Part of a small language model's weights.
Size: 11 layers, 6 heads of 64, MLP 1536 SiLU, vocabulary 7423.
Training: a variant of Adam for these matrices, 359M tokens, 10959 steps.
Each number is 200 + 40 x the weight over its row's rms, rounded and kept within 0 to 999. Layers, rows and columns count from 0. The size before them is the row's rms in percent of the matrix's.

# layer 4 MLP down (transposed), 1536x384, rms 0.0403, rows 1385-1421, columns 0-95
085,298,100,158,231,195,184,245,199,248,173,250,231,264,155,274,185,313,251,185,146,216,198,218,174,206,266,186,235,250,210,191,198,218,212,250,179,186,159,192,308,190,148,193,189,207,134,178,219,229,132,211,223,244,205,224,189,164,174,229,269,215,214,207,177,229,149,235,172,276,191,201,194,189,303,181,194,125,212,215,202,184,189,178,184,233,150,185,123,162,162,199,183,200,196,279,213
131,224,250,227,219,290,114,263,245,198,183,228,109,267,233,183,138,207,116,185,252,205,122,229,235,190,134,221,165,193,220,230,228,206,173,225,226,233,178,179,219,135,172,166,132,169,216,176,151,232,247,232,236,168,193,137,227,184,165,204,163,162,282,238,147,192,133,152,119,230,157,135,219,215,141,218,186,135,190,235,211,223,275,241,160,214,178,220,184,212,195,197,166,258,237,254,198
067,212,172,202,188,197,303,189,181,233,271,242,202,196,137,145,193,202,275,207,193,174,209,143,193,235,180,205,166,262,227,175,225,263,140,251,82,199,185,210,219,201,298,146,190,188,151,241,207,197,251,197,208,186,225,200,169,198,156,102,216,200,216,213,224,220,285,197,236,182,210,242,185,186,192,132,221,168,259,224,212,199,183,210,128,210,206,220,229,194,230,137,180,183,227,208,91
094,155,218,167,209,154,252,214,164,185,215,153,138,217,122,193,242,201,192,182,237,218,184,165,149,171,254,175,306,261,255,185,149,157,177,221,229,188,226,147,223,174,120,159,153,242,280,278,213,252,250,207,204,242,162,269,173,183,236,203,294,175,147,216,234,145,171,225,211,175,257,177,243,230,209,187,199,214,192,197,155,106,243,224,249,287,223,154,277,245,321,192,168,208,209,206,170
070,187,170,195,197,175,163,181,206,245,236,231,174,121,223,124,267,153,129,199,225,164,223,181,258,233,174,186,220,209,235,180,221,234,206,256,175,194,143,154,241,150,189,158,219,215,227,246,176,164,175,267,195,166,137,184,279,225,150,161,168,169,197,142,147,201,186,231,214,200,238,249,221,133,187,221,194,170,237,148,241,216,161,200,224,266,165,160,194,198,217,184,241,187,228,180,230
129,208,194,205,206,181,178,282,137,144,194,169,184,140,306,238,162,184,202,187,165,212,198,231,138,194,239,153,227,222,227,237,253,195,213,209,246,208,218,163,206,237,188,213,206,216,210,149,242,132,259,156,162,183,123,206,249,192,242,254,198,179,215,195,158,171,236,286,280,216,201,204,250,121,279,165,199,212,159,120,253,231,188,188,139,221,187,244,161,184,181,223,186,150,214,214,211
090,180,182,236,142,149,215,192,254,214,205,191,156,198,165,213,190,227,228,198,171,184,236,148,203,225,184,215,173,148,128,208,235,165,166,180,228,150,230,143,229,153,199,233,237,181,260,119,168,164,137,204,124,189,213,219,242,130,212,208,178,222,272,260,153,239,176,198,196,149,211,196,212,268,203,188,204,228,188,199,215,259,169,152,191,240,204,156,201,236,224,219,166,190,212,273,237
119,221,190,226,132,206,215,210,203,215,157,214,214,167,82,198,149,260,217,228,190,190,255,181,158,155,188,208,180,266,196,212,111,211,209,290,218,225,159,210,196,199,187,167,214,205,131,153,146,180,196,170,267,143,199,191,165,159,162,191,215,200,273,265,197,300,167,120,256,260,288,190,154,185,163,224,196,176,270,212,222,213,253,214,194,156,229,229,123,189,209,96,186,230,196,170,233
095,174,162,191,232,210,154,192,289,301,203,247,136,246,240,216,215,179,160,239,232,183,132,271,251,200,288,168,259,229,213,229,240,166,189,189,117,220,231,183,252,151,210,147,214,250,198,162,220,172,193,188,235,210,202,170,220,196,145,154,144,205,190,208,257,124,238,139,191,199,163,201,201,158,212,208,227,196,133,201,175,250,188,199,204,215,211,268,234,222,188,174,155,248,174,207,163
079,194,276,162,173,168,165,223,198,283,177,167,254,174,209,188,225,264,157,215,229,238,151,153,258,229,192,217,109,188,179,167,236,267,202,168,125,185,223,229,237,187,196,193,244,250,242,178,220,186,172,176,204,209,206,160,269,219,213,175,122,177,253,193,197,249,173,253,202,158,150,148,203,189,153,115,195,155,227,265,311,179,121,234,153,333,224,185,135,222,216,171,144,243,256,222,229
131,166,113,210,161,222,219,174,251,243,117,190,189,271,223,177,194,204,242,133,209,223,234,192,153,144,138,176,190,238,251,229,150,153,174,180,288,141,248,127,184,287,178,181,212,185,166,191,281,203,215,166,216,153,165,183,154,277,219,100,247,141,211,239,228,230,210,192,156,232,216,152,162,326,120,186,199,191,166,131,216,246,234,215,170,185,238,201,202,242,201,128,221,223,209,151,151
116,171,212,158,161,257,228,187,127,198,216,258,150,196,211,245,205,192,219,121,201,132,250,80,202,270,172,268,224,190,166,201,211,177,254,195,253,196,197,211,279,223,195,153,176,189,209,226,163,211,178,170,207,252,197,219,187,195,239,135,223,173,145,210,217,173,194,217,145,138,236,174,190,242,264,169,198,224,101,253,264,189,257,204,213,195,246,111,172,188,260,208,192,155,152,212,177
080,183,199,245,205,202,270,124,177,162,271,233,185,201,244,170,224,206,223,192,167,213,170,127,173,278,151,193,194,223,244,121,187,236,279,210,239,222,193,164,130,200,262,186,158,192,141,148,166,146,128,178,241,119,185,184,175,170,235,128,217,225,218,181,197,248,188,207,204,197,133,228,177,203,216,186,197,211,206,235,272,216,203,185,143,121,205,188,171,113,171,180,214,165,221,167,155
088,196,145,197,213,209,141,173,247,205,132,187,248,208,232,184,274,177,232,178,220,139,235,222,154,211,171,253,213,170,140,245,224,201,175,193,162,195,178,220,155,247,187,278,123,164,245,194,175,292,217,177,249,146,237,189,235,272,214,225,229,180,246,280,222,182,159,180,124,200,227,123,141,171,218,261,267,151,245,212,205,190,230,189,225,236,168,292,212,187,230,208,207,170,211,162,235
087,165,105,191,205,297,207,244,268,244,162,184,148,264,210,242,168,149,199,164,251,266,143,192,177,198,240,276,195,181,189,177,174,168,185,188,257,178,238,170,156,236,254,255,180,187,208,197,147,201,154,177,177,209,294,238,233,172,161,243,263,179,271,145,165,242,195,193,253,167,270,206,279,268,192,197,157,264,189,176,213,232,211,194,266,242,124,243,145,223,259,239,167,233,241,173,237
078,209,189,202,176,139,166,195,235,208,136,140,270,174,199,215,198,207,152,242,206,242,190,166,199,219,243,170,252,221,186,190,112,224,133,199,245,164,191,171,160,240,193,151,115,162,248,192,158,218,165,181,205,288,179,179,201,146,266,149,214,237,94,187,153,132,209,197,164,188,225,144,152,185,188,262,145,269,203,246,174,222,166,204,159,188,152,171,239,140,182,175,289,155,199,271,184
103,191,266,192,240,122,225,191,175,164,185,206,249,196,266,209,197,209,176,157,224,211,298,176,152,195,190,158,260,229,253,224,195,195,214,187,120,197,209,223,177,241,227,218,173,214,236,250,156,203,181,212,240,168,138,87,217,215,175,236,193,244,229,205,208,185,243,158,135,246,264,232,196,289,132,186,218,193,159,189,271,268,236,254,248,268,183,180,166,160,181,171,184,248,186,229,176
136,111,227,167,233,139,213,181,217,167,170,184,157,219,117,226,172,267,160,249,205,188,204,227,193,239,207,209,153,199,216,236,242,196,219,253,158,165,201,179,153,197,156,169,162,206,203,231,183,264,240,256,150,214,236,183,251,188,143,232,228,228,188,176,177,198,263,204,211,241,220,241,198,193,162,149,260,228,198,253,296,194,198,192,204,180,284,189,207,166,171,155,163,166,246,264,217
114,222,163,196,213,237,141,240,262,186,212,179,147,192,238,204,167,137,208,203,198,242,209,217,202,200,129,228,171,182,211,144,275,143,284,150,247,288,254,208,277,202,243,234,183,132,154,247,158,190,159,221,273,209,197,162,150,182,226,175,226,194,206,154,232,186,121,190,208,208,196,197,191,189,188,167,219,212,186,149,155,235,230,84,193,231,198,199,204,202,199,192,157,192,155,222,216
086,196,160,295,220,216,224,182,128,246,200,226,175,208,237,221,139,227,185,236,293,182,185,185,176,163,178,94,195,182,216,189,186,199,316,156,207,185,175,145,229,184,167,216,209,248,265,211,184,116,196,170,227,196,257,143,212,256,158,192,140,218,265,218,204,214,269,183,247,231,217,129,110,203,260,159,231,138,206,176,90,212,125,186,210,163,173,257,252,141,202,197,143,216,172,217,187
148,145,187,265,190,181,264,136,182,238,121,209,210,226,218,216,234,219,179,138,172,239,206,149,172,254,215,230,243,195,236,182,206,176,185,162,154,173,278,188,214,174,163,209,206,208,183,249,177,192,219,196,202,181,143,153,264,144,226,207,86,160,220,163,209,271,197,202,232,204,229,192,246,193,179,241,148,161,191,233,188,193,221,121,239,164,239,194,228,163,285,176,207,225,238,108,192
101,129,214,153,240,178,208,291,238,208,213,216,155,149,159,230,238,222,234,169,198,145,238,137,278,174,152,245,221,191,201,155,224,181,161,191,160,203,96,269,275,155,218,196,152,189,145,200,221,235,186,204,198,249,160,143,198,243,116,157,246,233,185,200,243,152,230,150,247,151,203,209,156,115,164,231,247,194,234,197,206,104,213,228,174,199,189,217,206,257,161,260,177,266,220,205,182
091,247,166,230,131,231,229,199,179,183,247,183,210,212,250,173,179,235,229,108,175,253,175,199,215,185,218,189,155,190,249,155,245,255,159,187,195,150,160,204,196,192,143,151,144,251,200,224,200,123,177,206,167,269,190,205,174,167,184,217,288,237,260,224,290,176,207,214,262,157,124,215,231,244,214,215,173,141,191,260,269,232,165,183,191,188,189,219,193,220,211,163,165,149,201,132,219
117,158,214,129,236,272,242,192,163,262,198,240,169,194,188,140,272,180,222,151,226,192,196,150,195,223,210,242,216,236,238,178,189,156,242,206,257,247,240,158,262,207,166,125,244,189,229,249,169,158,225,198,274,231,189,275,215,191,135,197,193,269,235,258,237,238,257,171,255,226,192,168,214,182,277,197,138,170,228,206,154,219,155,233,132,233,161,140,209,229,256,195,144,188,195,213,171
061,213,136,233,238,221,190,232,170,160,196,173,183,222,189,128,204,270,227,230,253,252,179,195,236,172,233,182,177,219,188,161,245,272,264,182,123,198,148,243,265,212,203,207,142,163,180,206,248,142,84,326,123,191,120,195,250,195,192,154,221,234,217,132,192,182,179,148,166,215,169,145,120,165,276,163,157,250,208,208,165,153,217,150,201,178,205,257,222,183,215,198,322,185,198,194,233
078,274,175,257,250,176,169,192,156,113,174,245,270,207,145,247,138,199,289,182,127,241,218,209,205,163,175,181,165,177,195,253,182,247,224,167,125,163,199,188,206,222,190,213,204,229,259,144,227,168,196,188,213,151,258,200,207,182,184,248,179,235,246,207,222,221,201,283,221,214,199,203,203,187,209,215,151,238,234,176,212,226,157,248,193,199,221,195,115,139,224,224,220,185,233,101,221
124,168,165,173,189,269,203,210,157,293,223,188,174,186,168,218,221,221,187,120,202,232,144,183,176,226,195,221,199,215,230,193,213,147,282,147,184,239,160,240,258,138,141,138,160,113,228,229,196,202,188,241,200,175,177,198,153,167,199,247,189,147,132,107,166,176,167,180,215,210,213,174,172,225,183,254,214,200,222,179,234,235,161,137,173,106,137,119,279,257,240,156,187,178,274,186,182
125,196,171,171,260,193,192,169,153,205,249,246,185,173,248,229,251,189,84,246,196,188,162,162,268,199,181,157,176,193,205,213,176,198,224,187,185,202,230,190,185,125,182,170,161,246,181,133,168,175,223,121,246,201,169,143,252,237,192,228,208,239,177,180,237,204,188,195,278,194,115,220,233,212,244,124,221,201,63,309,206,135,142,128,184,236,221,218,144,243,188,209,121,176,189,229,206
060,246,171,185,210,226,169,248,131,230,196,158,214,273,232,184,162,236,162,133,143,311,183,139,255,80,222,196,154,201,254,182,272,295,196,188,221,251,250,235,211,164,212,183,186,157,195,255,249,259,200,214,163,226,188,230,207,231,165,138,242,283,196,220,211,252,177,217,254,232,197,246,267,186,193,182,258,196,269,173,176,241,186,141,152,193,115,170,157,244,230,235,189,148,204,213,140
089,116,215,285,179,220,173,218,224,147,109,249,129,177,149,219,252,179,182,235,216,222,187,260,213,236,174,192,174,208,288,188,220,197,204,200,107,151,128,224,145,178,206,216,212,144,236,225,190,227,209,193,219,223,141,187,244,180,131,252,140,285,221,180,147,171,221,235,201,247,246,179,239,202,154,206,216,231,181,210,243,277,134,141,280,238,283,158,120,175,214,260,190,256,211,190,223
078,162,126,165,238,192,204,233,220,133,164,198,215,145,174,221,177,198,215,231,245,168,219,251,114,250,194,196,217,181,129,179,131,196,154,209,255,226,213,257,171,185,115,165,236,199,143,201,294,197,148,189,170,265,250,253,211,247,130,231,142,244,201,241,228,267,165,126,215,231,226,235,264,190,180,123,192,160,259,211,201,54,270,268,258,180,175,259,241,221,299,170,156,240,219,235,244
059,222,253,232,197,158,247,164,163,203,176,222,165,102,200,176,174,127,148,263,268,205,210,234,197,290,191,178,238,172,202,173,192,262,166,178,194,118,184,270,204,224,182,73,173,195,165,157,198,252,119,205,188,165,149,213,214,139,158,202,116,220,222,156,174,216,148,157,197,184,207,169,160,178,185,229,189,179,159,209,215,211,217,241,201,176,231,130,175,192,281,175,210,222,201,251,168
108,135,226,170,179,214,213,241,246,217,233,139,231,164,151,165,219,215,228,188,181,116,102,257,238,154,185,212,108,177,205,170,228,221,216,204,190,184,170,212,150,134,197,232,170,198,198,279,252,186,265,255,243,149,173,216,209,264,215,187,243,270,218,224,148,235,191,226,197,232,138,215,142,201,95,240,258,141,194,200,242,218,147,236,209,226,241,160,245,154,221,214,224,214,188,140,226
085,211,235,173,244,190,214,238,182,253,249,200,266,222,260,196,165,120,141,279,286,225,164,184,247,242,189,225,230,164,196,252,252,180,154,147,196,202,189,114,264,223,224,246,179,165,218,171,174,177,217,258,268,234,230,208,202,154,153,228,164,165,122,176,209,132,186,203,199,211,183,217,195,275,215,162,167,214,244,217,213,96,265,182,179,217,139,212,223,263,212,134,142,170,290,239,258
139,217,181,162,235,189,205,241,136,174,126,244,282,191,169,259,219,259,120,215,188,236,215,182,289,205,147,228,184,212,225,202,199,171,225,245,284,268,169,232,252,228,205,164,265,155,166,190,169,214,234,171,278,227,199,263,202,236,246,243,190,277,187,254,222,175,176,193,179,174,210,252,159,126,232,192,187,212,172,230,170,192,200,220,195,166,159,162,184,108,262,170,186,201,155,192,160
131,191,197,185,228,219,177,228,222,217,252,218,198,208,183,245,216,159,216,210,206,193,191,187,226,163,208,218,137,188,164,138,209,220,154,258,137,218,250,185,143,144,140,204,162,211,136,234,172,154,202,182,229,200,172,273,139,287,234,198,206,263,174,219,188,187,258,216,184,223,115,209,219,181,162,142,258,104,220,247,176,171,179,192,173,153,196,198,151,207,156,181,250,190,187,144,171
128,149,204,220,158,107,190,200,153,217,158,251,275,226,158,223,247,195,217,187,189,245,247,174,153,192,278,245,164,230,185,233,183,189,176,219,234,186,196,214,212,158,232,135,224,197,124,244,257,229,154,166,204,179,233,223,223,125,247,233,127,211,260,217,210,154,230,204,153,254,172,246,221,133,205,205,223,274,168,169,213,230,265,215,151,215,147,175,109,129,248,203,134,205,159,225,147
# layer 4 MLP up, 1536x384, rms 0.0535, rows 1386-1421, columns 0-95
122,186,179,184,224,88,220,204,151,233,231,172,298,117,183,205,244,206,249,199,125,182,305,174,146,243,249,179,222,215,147,215,185,182,228,179,190,176,213,164,217,230,166,224,225,198,227,147,221,187,162,183,175,247,176,297,155,255,212,239,324,242,167,187,195,169,208,186,279,204,254,260,173,262,271,155,206,284,219,244,212,149,206,182,248,236,176,242,149,147,194,205,269,182,183,103,195
077,211,260,201,208,233,124,246,207,191,131,167,176,186,244,217,164,176,150,212,234,191,180,278,211,175,215,179,232,150,180,228,203,147,207,193,290,235,204,162,148,159,160,229,168,209,249,154,217,175,155,219,163,208,168,232,235,211,228,339,199,220,186,188,143,215,124,182,125,208,204,123,187,206,172,246,202,217,128,203,199,202,182,212,229,197,236,220,210,194,172,250,205,244,178,218,291
101,274,173,241,232,221,160,227,245,200,196,250,263,216,281,182,161,174,231,222,183,168,177,265,259,237,165,211,130,177,151,243,274,242,174,220,168,235,181,211,167,223,251,249,217,195,149,94,175,164,145,207,202,178,235,144,249,222,223,184,110,213,251,183,142,277,297,177,170,179,200,236,158,200,174,214,224,168,222,192,219,248,174,200,185,159,141,222,149,162,114,182,218,203,173,210,235
077,178,234,227,210,220,236,219,185,145,174,159,186,260,193,235,134,250,247,213,213,222,158,213,179,214,248,219,169,178,215,232,196,191,179,175,187,222,223,243,160,238,168,232,206,212,189,192,246,235,199,117,212,239,279,219,98,177,256,237,263,214,217,259,251,216,148,171,192,188,184,166,214,248,251,190,195,220,127,242,190,174,245,214,181,174,237,237,209,194,182,229,148,217,149,214,209
133,186,175,180,168,227,183,179,302,220,231,262,209,237,154,218,235,183,221,240,250,152,187,165,205,222,215,215,146,184,186,196,210,153,167,158,173,236,245,239,198,199,171,162,171,171,272,189,187,217,154,258,217,256,251,112,174,205,211,206,230,190,205,142,221,232,196,160,147,72,186,240,180,254,134,244,224,192,188,276,149,160,255,160,217,153,269,131,276,234,173,181,212,260,189,236,155
095,210,205,164,267,226,195,247,175,218,221,205,216,226,251,207,210,155,191,203,212,195,167,249,190,188,214,204,161,252,227,204,174,238,259,238,162,238,164,249,173,246,154,141,167,251,145,250,267,178,221,227,300,230,167,172,163,265,218,194,273,214,148,140,205,175,238,230,210,243,192,194,145,183,192,204,226,173,156,201,200,169,251,251,218,159,230,303,216,141,189,194,243,228,196,164,176
119,238,194,212,249,205,182,207,222,178,265,195,205,231,304,201,276,162,191,192,181,193,229,263,296,243,225,216,225,157,166,185,264,205,213,89,201,204,175,140,185,167,186,234,129,189,250,201,212,221,215,205,128,288,158,206,209,197,214,190,173,234,183,142,180,30,240,209,174,151,198,210,258,249,261,167,189,248,173,197,192,168,189,192,168,261,143,184,254,208,167,250,197,164,172,202,177
098,222,288,171,194,151,207,201,133,95,195,183,261,190,191,238,192,192,269,164,201,212,290,177,176,264,134,212,110,188,180,172,182,205,210,211,254,208,209,181,142,164,203,228,173,201,212,191,192,224,232,217,157,170,163,203,230,199,257,247,231,187,202,169,102,245,161,257,157,167,244,220,164,227,182,236,182,231,237,181,256,198,216,247,133,175,196,189,195,210,193,200,313,175,249,174,208
088,199,164,229,266,185,203,141,217,138,195,258,186,226,241,239,153,175,223,235,185,144,245,262,123,205,167,175,256,216,250,264,142,107,206,221,236,207,168,160,154,180,191,220,196,134,148,238,242,171,220,162,166,205,191,214,171,230,178,241,277,216,161,235,156,159,218,170,226,256,251,252,160,222,203,267,240,243,215,131,128,169,249,175,232,90,176,239,268,212,151,237,299,171,182,170,164
118,204,228,231,230,179,177,213,108,149,228,273,171,158,204,217,219,192,158,267,213,176,137,214,234,266,215,211,175,237,191,133,203,218,187,212,177,195,213,257,195,123,211,266,199,238,212,242,137,281,199,214,120,223,273,219,245,125,172,275,214,251,176,210,190,113,141,176,185,194,188,274,187,120,212,253,198,217,175,258,165,142,183,205,166,187,232,172,212,167,170,190,224,139,186,268,255
113,238,245,233,234,156,243,264,233,221,195,140,207,224,162,217,149,206,190,249,195,253,213,315,242,93,250,124,224,223,259,208,172,237,165,172,182,214,207,201,124,198,243,287,202,211,205,210,273,247,197,204,179,160,179,223,164,204,169,266,258,219,225,195,159,212,214,215,215,203,115,214,213,205,131,246,173,213,245,141,212,203,128,191,200,201,178,247,201,206,117,175,247,220,210,179,208
086,160,192,174,219,183,148,255,228,231,169,194,226,201,178,229,184,171,188,235,255,206,244,259,218,201,271,223,205,228,200,269,236,186,122,205,143,166,228,211,270,188,173,224,222,221,275,254,218,239,227,197,143,263,200,224,244,237,173,310,201,177,166,177,229,108,213,188,170,196,231,151,193,189,195,230,214,175,184,173,120,141,193,257,193,254,216,198,221,257,176,210,180,194,196,214,220
096,171,272,244,211,218,270,226,189,173,280,188,128,171,195,216,149,197,204,172,196,248,120,151,232,200,213,145,177,249,262,173,146,216,176,200,275,166,211,161,240,168,215,146,260,197,210,223,211,139,209,249,150,219,158,187,187,117,187,177,194,241,210,115,165,244,233,210,286,208,157,221,246,197,177,173,145,250,192,204,229,200,169,198,219,186,226,137,198,241,203,217,145,227,180,217,164
094,246,290,209,218,93,199,166,168,163,216,228,238,174,201,166,233,227,193,231,113,124,256,238,191,202,177,126,212,228,192,228,225,232,251,200,116,210,161,210,211,176,144,181,178,233,202,185,244,164,260,264,249,215,101,238,157,259,210,186,204,242,135,225,249,217,214,140,154,240,111,184,152,178,185,230,284,190,197,240,192,179,159,207,122,171,267,203,266,155,153,155,227,196,227,228,234
086,221,221,211,184,242,231,234,184,188,257,248,161,237,239,192,186,149,273,176,197,159,185,246,223,193,156,241,170,208,245,222,282,165,193,181,167,253,203,209,206,149,177,224,248,254,197,223,221,168,234,257,168,133,228,224,203,233,137,268,196,161,268,218,205,250,247,222,247,220,183,228,235,221,227,140,237,128,202,162,207,172,243,191,249,209,233,228,134,229,222,228,132,232,183,167,202
099,193,136,181,200,267,142,232,215,207,289,187,159,175,142,190,178,199,196,224,190,202,126,219,255,182,216,221,146,187,195,184,263,212,154,182,256,199,215,167,199,154,164,132,252,181,169,168,234,210,216,223,150,255,263,261,167,182,228,146,241,165,156,218,178,177,144,233,236,168,137,158,210,116,247,249,166,223,211,201,80,110,165,186,150,111,247,277,193,209,210,236,231,182,219,157,176
134,322,240,203,181,278,162,170,202,175,265,153,222,153,240,189,216,139,303,187,227,161,222,190,166,201,241,232,206,227,126,215,221,194,237,179,203,262,170,217,207,141,209,173,253,217,163,250,228,145,212,172,241,221,165,173,166,230,246,200,172,114,167,189,167,194,149,173,174,180,157,153,261,261,234,211,165,211,217,235,118,228,265,148,181,234,206,213,242,230,229,246,261,238,191,153,201
120,158,227,165,136,221,226,200,135,202,203,182,208,181,195,187,207,213,145,176,211,167,173,170,197,131,245,158,234,220,212,217,100,186,184,239,151,144,173,206,153,196,131,191,240,308,174,184,204,227,198,200,149,166,156,267,204,236,199,179,177,215,198,152,170,198,203,195,194,120,122,162,250,184,206,211,205,207,268,268,232,182,222,257,155,208,177,234,247,188,218,258,161,226,289,212,189
092,191,246,122,181,237,153,221,261,171,241,193,211,161,162,203,240,189,202,171,124,170,167,213,210,245,209,278,223,210,194,227,214,224,115,220,189,239,236,257,156,184,235,171,150,149,144,169,224,223,214,232,181,236,157,300,196,158,225,226,274,238,147,204,197,163,141,192,194,139,197,244,255,168,185,228,166,261,188,225,249,162,312,213,153,247,196,126,172,233,169,190,228,196,225,157,226
116,217,242,198,167,205,143,262,229,190,276,217,174,180,164,189,159,184,246,221,249,198,229,310,234,135,163,152,195,208,212,224,212,232,181,269,288,221,162,219,209,194,248,199,249,183,194,167,224,222,187,155,200,194,219,237,161,219,198,243,292,239,160,227,193,162,178,192,132,200,154,224,224,170,185,189,280,256,224,193,222,199,142,221,160,231,170,216,147,233,118,214,190,196,184,240,216
099,249,237,212,182,230,232,166,159,161,159,187,215,252,241,210,138,189,191,207,172,215,193,299,112,219,218,134,178,218,255,234,200,206,272,222,244,220,261,95,164,224,199,223,223,246,284,190,222,146,210,168,207,181,216,259,238,165,265,258,153,196,214,179,111,224,180,227,160,223,175,182,230,330,264,189,179,194,147,211,217,227,220,144,167,164,248,211,211,131,222,159,267,185,199,198,191
096,142,211,123,263,181,159,218,224,216,212,280,213,159,193,199,205,174,182,329,227,94,190,227,162,223,178,186,239,199,174,218,174,199,246,226,136,267,250,212,201,187,240,206,242,180,229,162,197,263,197,159,248,163,211,209,201,238,246,191,187,176,171,170,121,200,165,151,101,232,254,175,166,147,170,211,211,295,156,173,137,198,189,243,159,249,191,240,246,201,165,269,179,255,206,280,212
122,286,173,201,171,82,180,195,211,127,186,204,250,230,225,209,134,236,189,248,154,185,205,240,237,133,127,124,199,232,190,247,259,245,184,177,134,154,165,228,135,213,205,253,133,170,176,191,210,256,214,226,189,163,181,165,180,165,197,239,215,147,169,132,159,167,169,244,192,150,151,228,215,262,170,212,231,257,168,184,236,198,217,176,226,171,261,180,192,225,113,241,290,185,158,179,285
067,163,251,155,141,168,179,198,242,216,171,212,208,177,203,256,167,121,163,145,165,164,224,218,147,193,157,216,236,180,240,226,184,132,116,205,270,203,239,179,172,188,179,242,250,229,259,167,142,214,300,87,280,227,249,231,156,210,194,223,184,168,201,276,227,196,187,262,190,133,200,246,292,222,191,237,194,139,206,175,242,219,165,236,191,255,211,146,168,230,243,192,119,204,189,205,188
087,128,239,150,159,233,218,214,218,294,210,176,199,155,250,222,284,170,150,223,279,185,210,181,171,254,253,222,196,230,240,158,253,163,177,266,267,226,219,168,170,180,183,180,210,213,127,193,214,208,226,242,191,242,157,238,200,216,206,171,226,168,194,243,148,187,198,158,134,180,199,177,195,180,182,198,266,171,159,244,208,158,210,171,174,167,192,262,248,283,141,181,175,229,158,281,161
125,213,229,210,206,213,215,182,237,113,246,196,184,222,240,175,232,214,175,264,199,158,248,208,243,173,286,192,213,221,153,154,238,233,108,251,185,228,229,177,97,256,205,197,165,223,209,171,240,216,169,181,147,223,259,253,255,212,204,168,249,244,176,234,221,151,239,165,176,62,199,221,234,198,187,138,205,183,189,220,211,170,213,243,218,285,260,183,173,216,174,223,228,215,157,207,180
114,194,259,186,158,176,238,207,229,199,187,128,203,228,140,190,171,207,232,121,150,192,233,204,130,142,177,250,201,202,198,205,195,211,189,252,208,154,223,246,184,237,239,236,266,194,247,219,229,200,153,274,208,165,205,215,172,174,116,217,209,172,241,180,149,178,237,156,163,230,266,156,147,212,192,184,225,236,332,97,201,206,212,272,209,174,171,190,264,156,219,202,334,190,211,216,190
071,151,213,197,183,155,214,182,242,161,225,263,178,83,144,183,254,164,233,266,225,91,231,268,147,289,158,193,247,206,141,208,150,101,236,244,164,125,147,195,189,188,178,199,208,252,146,177,179,159,196,209,263,178,209,154,212,201,254,296,197,139,200,203,154,121,213,171,115,172,196,170,132,214,193,232,133,240,159,265,181,174,236,239,240,225,265,268,216,151,134,150,168,252,205,159,262
096,278,193,100,187,205,219,181,169,249,263,145,267,175,221,157,155,211,235,178,182,184,178,161,196,174,206,220,192,224,111,268,153,191,196,238,249,231,240,204,247,218,183,144,175,298,157,164,245,107,169,209,179,181,255,254,172,257,280,139,269,185,187,225,218,237,179,169,219,174,157,237,161,214,262,161,185,158,226,180,224,99,266,240,187,178,149,258,307,192,149,130,249,175,218,250,205
085,273,275,248,176,224,170,203,192,225,255,208,205,282,222,173,242,187,180,160,138,236,158,165,278,154,199,205,167,220,280,194,248,196,232,223,158,187,155,153,207,207,260,248,143,206,238,116,124,189,260,254,256,169,168,129,163,169,260,170,273,156,234,159,172,129,272,261,138,149,184,201,164,221,211,266,215,232,161,162,216,324,132,103,152,215,253,150,147,211,111,246,244,199,196,187,195
067,193,147,178,221,239,157,216,260,171,217,168,226,266,156,222,223,228,269,166,126,212,203,155,192,105,175,222,194,229,168,219,241,151,247,249,234,256,181,135,198,179,255,249,245,198,225,217,208,163,231,211,215,215,262,210,183,274,249,186,307,177,182,231,221,191,216,226,159,208,193,231,222,182,169,161,211,251,261,168,176,177,161,189,209,208,178,235,227,208,118,189,163,203,178,166,264
116,207,200,193,211,183,228,174,176,215,210,238,231,243,276,220,205,202,182,227,233,191,272,126,170,223,197,160,205,244,219,268,186,181,166,244,190,218,257,177,216,222,154,126,178,246,203,145,174,185,217,136,142,160,138,220,184,198,195,207,203,231,203,177,194,143,178,226,214,167,194,182,238,209,310,163,183,259,201,204,187,97,263,194,232,205,212,219,120,179,221,217,244,202,215,206,199
092,220,184,224,137,201,146,82,261,154,167,215,152,204,163,212,249,209,220,108,160,171,249,278,146,150,233,156,192,228,177,178,129,194,218,254,232,172,214,261,169,188,159,129,227,246,200,190,228,203,150,117,94,166,240,203,183,225,261,225,241,229,242,209,204,220,225,245,155,160,198,204,226,139,137,215,209,184,186,150,235,279,162,204,230,186,290,170,212,167,200,257,231,206,118,160,148
118,185,219,270,217,246,187,186,221,187,255,157,121,192,243,140,157,142,239,190,182,124,179,233,124,183,225,162,255,169,148,197,250,219,180,178,184,169,243,115,132,159,181,204,150,205,180,224,221,159,223,204,126,115,161,149,171,140,136,212,239,124,174,115,148,189,214,176,178,205,203,125,291,267,188,177,134,189,238,204,247,191,217,158,210,225,251,295,199,272,134,166,221,193,230,193,220
130,211,176,191,201,174,207,167,264,204,171,253,180,182,285,224,122,181,225,231,172,207,198,250,200,184,244,151,260,251,240,279,178,236,189,183,268,233,220,184,200,199,208,230,223,292,152,152,206,218,183,176,125,145,192,173,183,191,182,254,215,217,260,131,179,106,211,194,163,144,269,203,216,188,223,223,148,215,128,147,253,176,185,265,188,186,130,260,174,203,233,189,156,203,202,203,195
115,225,203,225,272,315,172,209,241,213,256,145,147,184,249,171,136,177,215,194,231,85,193,237,263,194,91,183,209,164,245,175,178,213,171,189,242,197,205,148,183,208,132,234,188,248,265,191,175,172,244,196,188,204,167,141,162,229,193,106,301,171,220,201,181,256,138,187,188,225,159,145,192,222,218,175,121,153,280,207,229,152,139,186,218,172,200,221,272,228,129,209,237,125,192,193,233